Part of a small language model's weights: 16 layers, vocabulary 5384.
Each number is 500 + 40 x the weight over its row's rms, rounded and kept within 0 to 999. Layers, rows and columns count from 0. Numbers have three digits each. The size before them is the row's rms in percent of the matrix's.

# layer 10 attention value, 128x128, rms 0.387, rows 99-127, columns 64-127
068:517456413557491547539539472552502489539495515503476467452522453491482565495511504576516454497488570534502499520404476504559486501515481472498464489523497480515482538590437442457442483467505612
083:493459580415499472504518456519458518475532476494514545514550458516516492527490430474512470557486494545520493485428533504473535462461572469562449456432511493466469434506506499480461523485501558
076:501464495469534457496497510435528453471457578435557565555447564577461544499470503514509474482541486549515461474500528527507475509541572503459544560416524517577518554531538447508463535481457490
077:503493529479534488414522582449491533468514459481453501539528642520474434460536500490569470465445513491562559572493507525483545510513539500510534483537578462446489500452473593447546505480470458
084:500447491488459558466443513481481546491459472451467466536429449517431464538436497406553595441518519482510486494478519512540602495467527562530446451512502533544534495458526504510502507479510496
076:526522449464452554500494532502508513495462497496572483611500514550524532505518502474415454543518459455534478540513496514563545526448417516471490550515515533513600542471472586531487511501508464
071:569475555509514438474475495469518449502442464491496471526489470503467501504533451477465404464449500471492498470545494465437426462448555540472458502486550506455535542487492485498508447489419535
074:464535544484454454593448461518568534461477476508508490477537527479508438551538480484455511481450486455471484493546452508488463467504478446507508516549531437455469544477525500560581460446579536
077:570563539424568491476545567513514489529466518426469498480452558487502558500500539480481531533507485468526508466446460507468516502556453473532508525482542535569551536547538508495515511514531536
081:490533453498487584483546549496462518426454466516484502508481554554450483552471526493546467467485457469503517520538437538564500507531477482493502500484498522445568482363488538455457559428492474
070:536513480410507517487564468477513410511458519417562431557583518540480488497464450471455455470611517425437452433539528479539579473493517472477520526514547522446445518461478477561542450436456486
074:553410563464406548593552477453496448519437523446484541550466546519493515564514471416496455467440520475478512513599539512461503438487482524475479544464536552499516518500516497517513516525501494
080:539537550446420478488483496505411472499535524446499524450525549481495461542461550422518452510418572454453525479466523494507533548495477505489524515482533461477533505455485562561529500504450556
071:592502539426532511504570447452491532452460524531486497527509531485467515503461495496493573550431442490479518466430523622534540462469511545526524523555482555569445511487440557501482536476492524
071:503521513543570583548476505537487453502481483529546516508577509483492532490483539455496505532526533541512477478436519463495575566485462473512468579485566470512529503496447583503477387521483480
069:538489451558584486474504471530489494506500504554463463534563453546551497409509501536508534443549497486500516521498459529484445556491441559533558567551479494492494537587542446446438547494464441
074:500447462559419455469495538523497426558515448387543591463493515470454537549575519419501509528470448480485480509480468503501495563490536446445470439489469540434557514469513513489572548475472539
072:517458427537449508535552481555463484473528555463454563500556500451504477510469485484510514513505540467510500506431519578575533469522461516484523546473423504504507457525497587493546581557549510
061:496449532459509622527515484506481482521481493504446500508475525457542539534517541426544472505461545497531555566452464463507455466454488487492509491574449401462395477551506472459511500484530564
075:430463534514428508560471579432515508564535413446519460476546504555453479505445483450576559521465482501517498470513517467526526531544462492457420560521500550487453545531537477476522483463483477
076:587497563467581507511500545512454553548489490507499522570487404461556439476545496497485484495531503522499492496449461532482490476468505545563484551535450518488449506592536533516542509509599537
082:482469538502494479457462539404465464490476531429452505485510473450524523565532508519488510554545532510426565481520485493484434479498473486532534531510458498567500537572478532491523508440554490
067:429534502480503485527455515561510524443525557502512532517483524499467453534483500478579516445557546556463555526533455519564444481494475539511509570475491500645627503435528474573477515538544489
065:458475469520493463488529471560443459507469517498460486506394452543529547481519611428539541499467460476459525484432426462522474462421494487515508522524448495531532488492522495565570476560493474
064:579479458521509411466509474485540442563524477482474517472461491516466502487483513467517485455497535455587572471491507444461584485473452565549465443498528521497466510394523548576555500507522545
075:487573503480522494456492489463541466508425533526471471506494535507548455469509521525460524506440473467504519518564450471509474492547454440479633484479461479476556472527476478506619478543513483
070:512519532464457487462579499478517504598456450463494487508488447488534525478433522512490603542540503531505458511478513503487438496579531517545483546494494484431515462467510535389445480472516516
063:500541520498549550521457544565463500488559528438496516526484467488538483542540470454528496461542531498513602546497509418476515529457525485545520537487509428506540447522383486484477489511465505
073:489530463513484556454516535414506566546556451505522453472485489458485483564510471492475476450515486509541516515477506525604519593498536493485513470544492478550553477478444496512507471494490481
# layer 10 attention output (transposed), 128x128, rms 0.351, rows 99-127, columns 64-127
068:472513536508506511588506483506562489552519429550478520477466450505507436491497497517510481462432451503507419512465420502551582611530511458473505535524487476495499477571457514550529504467566493
084:477458576501485485463490544556538506447515530536521471481571521520518481473497453537554473517531443456558442486539503485527548464540486487454431472424512465523494503421523510455547501527499507
075:460510496507524529496468551485483575572505534459391480553545453510497565495479560517525557387480484497507533509460499531472492438497552551503496484462521512500520462566470493466561549492539511
074:544523449455499435476545424472466508440532562426446566517448561508508487455557483454513486482462488494526458489454486528526508516491471461509517502465401510510475508534491458458445412538467455
084:489482484495517485478430480514458558455507530502500527522516512525555452482446522498477588446469445439523474510477477536464518488508449571444470525583541460496454575485501484551502530577504438
075:579388533574464545500493495488513455490580565487576502438483500552533539500488515468511456519464469530514509497537510490513535569484443453507560551478447496511490509500560494512524482534482538
072:480517486553473547507511489504542470504463546487433475512474565556431569599442503384505459488540541481505521537505535498456498428440521527540503469448560529452571553506459446469506417524491522
073:496557544500496466490449483509495493436408498590530496497467513479524515451514511510476476542502528523485458511505503492502483500410502490488532428544605422444542480470466463500413477445473501
075:502506481480485421404507489399522543579481540524473506550509461477454508527534495465524532475457410493531551507479563522443425503524536482468463470529537498545459432540485499465537526518570511
079:476444544419540488580485476545483495504451518483527448459602508504506585540556527460449501524444503452455502478474529578445536528437482474402510522470448460507496528533492437586445439484500445
067:495469568553501514480452532518558519427475500513549523471485523520504524525495573547513463512496555444455501524580537461438516497520496482442545485451445526491494505468435476611565485486455527
074:538487521495474525540437493524522520478407528501496546487531584468481525542429550486528491378537502482464545526556478456448544477437502568530481513488518505522466434607486406437397503453487508
078:488530555484457463457605505530546515475435543526468481436509491526443478502500508505523447476547512479525448554553537446513481493451388518486458489461506544516438463521497503501457499560465514
068:533500458528557521457440405499541522497502564538509538536543429515484440480456455427492502483508456481474414439542488551445455522462499479456497540538523500497479496504503544502505467484535565
070:494536529467435549514501425458599539521560500526520489423446517554494492473557514524485420539460482515534510495496473448594473554472542443513535525479562444492463489528434509540531543521501510
065:505557535451532456487512455438517512566563510473517490518468444460573528478497526476393531527462482510500550467454552515443419552513540459555514467515495488503522502462528617516513538469506504
073:455419462543511456517515589540469435432501519467486472551528541417486505511551574492500485560494553493522552463525483547485410495455457550516531499503540538505490533503477483461524503552454440
072:541519554453593466479520483505520554470488511554524515469477457435514488493482546564435481500496474480514475409520454502491504624449480452509522565521529402524435467529519512481448504493518493
059:507533588464467464451505483478458489490499451502516502541520487482530536484422533443539443458494465478551480470462503528477480539442533501550489417493504468483498514523610520531471509455504505
073:468522508486504490476410484466474476480523454488506519547491519457487438457547610443422524454472536494532553483546475553552465506528514608514440518429470487534502572459521515524444548464510504
080:484543497513499485467496488454476511533457523482514496545460518486463466562482465512466499530499439481563480475551541441478494539551558503528434482530494478532500545462455534469532493487474569
082:576483493479469492557495521467443517583437617539459483529458441435429439481508470506487447446438480542472533476493416425497501501532550556533496485535507504492407476514458573505456457551472470
065:440562446481423482500505456519468505537499518555511443417490544481425551498533524554472588476502538523491542536458478508491551543491462552499500545469484453534513519461516519518443517500531442
068:510538564564526428522554506473539516527459531570524419527419492519511555498473467426525579492483494567468519428458489476437429443428512554503492538507521530458504540542541459538537503571532502
067:503526460561503420433579455530536500435541501475499461537439501507459492539494585524536534544529434504564570529549480403474455475498440508449423521527480490462472474472475491474546513530539519
076:506553440517536471546518548503514495558534555496508516492483498433416521502505524468475539567494550524483509493521488489505456546511547399449521500511456498488480466542540466487478386556474498
070:539432547482503451509575522488493540484598454485482515551510427468476474500519487503485500503462440472526543516496511544484433479541573462422446519438403486534498530459451531470514490527456552
062:473491524442473488545598528499618510400530555529483500466519497522451494522476488471585497481550515483550589514410430513568493513479558453506486469503536474461444483510514492437454503561513459
074:449487463543546569523534474475468480489500476498470543483524440535528471414463458424532494484515462470521447517515444541555437497461505477402496498533418455548448517483472502482495533475480432
# layer 10 MLP up, 512x128, rms 0.228, rows 0-20, columns 64-127
112:487536403495462564501443582433482504470475566563482520452504497513510513433404432481497553496542401488499587493491501518525488467522504475541542490434469498477502520495597527455538569543521484
092:551509454527536535548519527512543487437507437513535565490479541561472528472508454446420435560522533527488496575568567539500529499514503482528447518482592523547510489434525513485467503487443481
083:442545437535442467478552473488500469507493524534477478499494584521511513554443546466491496459568546546503498538519513464488519486486489562457439472474555581536510504504447502424582452518510531
100:462569468538498550509513533553518532524447464541417486469449478490547467536458477511525515527601491532469542499510545445526508414530490490447518525537536540519590498524473493510495442488500458
099:494422565503478529504431596514481488489466537499408451497547465558544491523510442505508441491503474459491503478536477542465515490545518480526542550497465420495629535434480398497459527516574461
098:485489392506529494497516549451497483512422519490548475543524481550487439520531496493505474526555534510464527525483563509547411466499438546530509524553523528504518541517564439450516437497453425
112:505519491461502573498524491497478462476465496500435552523528475540530583529473384503592516478515526519525482465483444496454423514474478466509518456535491451520524445485522520468542537569525422
105:490542471479563545505446500534498466518503525482513524559524584533476505426490481466474564459585460509445536465481584532505552426437512504472481488495474417533560480498552495489547419493516545
108:534476445566508487467489478457526541509482583555472516589441487544505465497483499458523566457560460515511467491515515469483439488495508502461451563578524502408519506475464463483559523471423429
085:491481492480505544507393530504515450572528511476480494492479455433522476502485515518563485474471465492526545530510437496442528476516497475502506522468525482576476535515568508523530565519604400
102:539459515483547533549424506498501538550484510508497511517387480472484480413519446494497522486568543518472464435498489531540506518486495514529480510445449475452439513493498513545509521497466460
097:514591529489475478451508475549580539443478512513489445479499508492484459472570511508571491487508518509472521469462460431527470532576497505539531559450483496511437444467475456528527516447530514
103:501432512473519544516480497537505483495469496586437517547447420428396556472487483474491480548517476537444509498500584500479489552525556504471546535463477522472457455468502501446567467472495492
107:565499434493555470443440501522472508469466546507481565516531523436491589472534464475511551446582525463462536444458546437492499479504459528554508477408483520470518566466557508540541494501426453
101:482527595442566541526478486479591504493502486506519531531454466482465483545487536509534498504434488501502424458501509517508441500473489497506501527600430544537499486476504432496551538466533535
094:485520467494466496518463504545514444473542454505482525519527477525447488426480493518472566484511413496551504522544477527524483461502575520491480476575599518502547465561552438549496472521435510
098:562557507486447504412450460456537477444479561474443549538426507493460509545512404499492487520549486482568468488510518534431441507515451498451480570474553559505507510495473562515507530530514464
101:490496455458493511491468461471512485482493593547551562457462537494461503452419492444482539556447516474435484506461566444443474538500484534515535547503512546499460503504577498491545513483502408
108:486508493488521454471439525462472457572527455506477540519502551540483524471506475519475483439529433522509522471534521408508434502487553550573510507425457468469622494440490476505515487388512511
089:512603485498584513507546514510451437420507489512466542544480459433482501452518530512518446490486567530498485522524488484552505461460493444523470524504421539592448476510434432500532538544455519
105:504464502562455522532423473446485467456477464471456570554500510438428509484543503452565448473557449569503469496544463524424487466441476509510418542513477502545500527479526474508550525452492533
# layer 10 MLP down (transposed), 512x128, rms 0.24, rows 0-20, columns 64-127
113:552505479563509561529476532482484589486512457540485526517497486489509397468447447537488475483566467507473506500561506450530497490513444466553510467565499465564448524519491547455512562507507528
097:509493533454533459574590466484509422535576508487456515535478480422541602468497568497485504520505555479528602466483504515409499476415522586482534539515455505473456464467501502462517445496525546
091:499434481518521463559441520538499466450465510476533526479564470463521493515475551526439528532484445432503466463536455457520555543551513391463584535509494429521491545497575529508525525496562509
103:472428426474464520533529454547457483489466463526503587432491534481435545581497472528525612569486559545527470495469483483482497507550510472453530517530506493486532581495510505504475564450525516
094:375510560492500471507496492493464491569449487506556465500452551547454431505473551592550531462491480497527482514486483532453532517551504565486421566454554500528539547461517483469537454465540516
105:463481496504505527493593458508572475542427485481468543451487572539455529440521442513476466460443541436486525537508481563500488512575547493477462473452439427508454535423460448442471618503408497
109:499535483487440524537534494459431539520483458462520519510487534496521533495481461544496488441431404480470525485461486450533461469515535447482519535430469459484457450404483509485544535463499507
093:503569501538447439498475502502517483556483456476493481434472450491545479442473427466516513536543432436555496558496416440500432514564519507507483476506459407568437497521475516445503477523492491
107:504512511592535516475461454527567438505479513461524534505488438548472460495501536557556490512536486562573447517547505507489506512479505492554529455531477479518463468437558464466536524485479481
092:463509437432454480546585537509482493496516559524469512547515546462509514560492464476488507476455449453538510570529454477532428505472510487456476500474472437461436581490469508484519486511466537
111:489561560545451437481550529518499482574563496489550548484507545499587465517466440509492525457553482494418529553446499424527533563503454496454444519532534496519447472479546509524498531492507456
106:536531457552473534480533435482457557516467481456503507520527510484472515482533482520512535525494553543492504550487451471502509453448426500516428511477427507571516393449514528467500430487500499
100:480491492498471472529567467471516498535532525513454520558429518533466539540492454510453536521479494452460507575498522507443473532521512503442498500479580458450483499489530583441535560453474541
107:447488523537489546486478509568546472461481481524480519458443529528525521473499417489526498553446499483481522449559469507492506541556510525496554413491484505501563532436507483461477409495392506
097:526503509472461469448496421502561492524477563515503445515461554431544412530476538520513511505513430571512479508605484556559539484545591516535542504469487510532387512526501518468422485515486506
095:530472478522526487497524489540461581496506510555486450504479496435492488493524527457507460476450491462468551476473575563492486541526509444451491547508523449436477452503530552544591552507478533
093:450488515574565470484560487550552527468443499444559528556430438509514512514529524482543557531537445508485486509475448504522464451507467516475575459547529462577475475418507543541522459486493471
103:463550498442444460438539556529497504479537435516467510421544523454509498456475456423456512549477496523516494511501463557483497481505516531544511493543514503466487535448526479501474531471504544
109:505582446488457465486525459418480507520490468465492516532525381484495501479473452499536550491516515450542527535473522447521445511460554477514432537509475460509503488466479525501569438545517543
093:474558420494547500452509526575471476500390569520556551550420514497485566531445531550557472558439504504481506516496415526500502472509495549551509489547503515508463518529528464486500491484574496
107:432503546483477498516532499494481511457414489481454549535500509451424477511531536599524422510403519523409559550509427539475497414483508520527506542471527466484563488539495571457531604517546531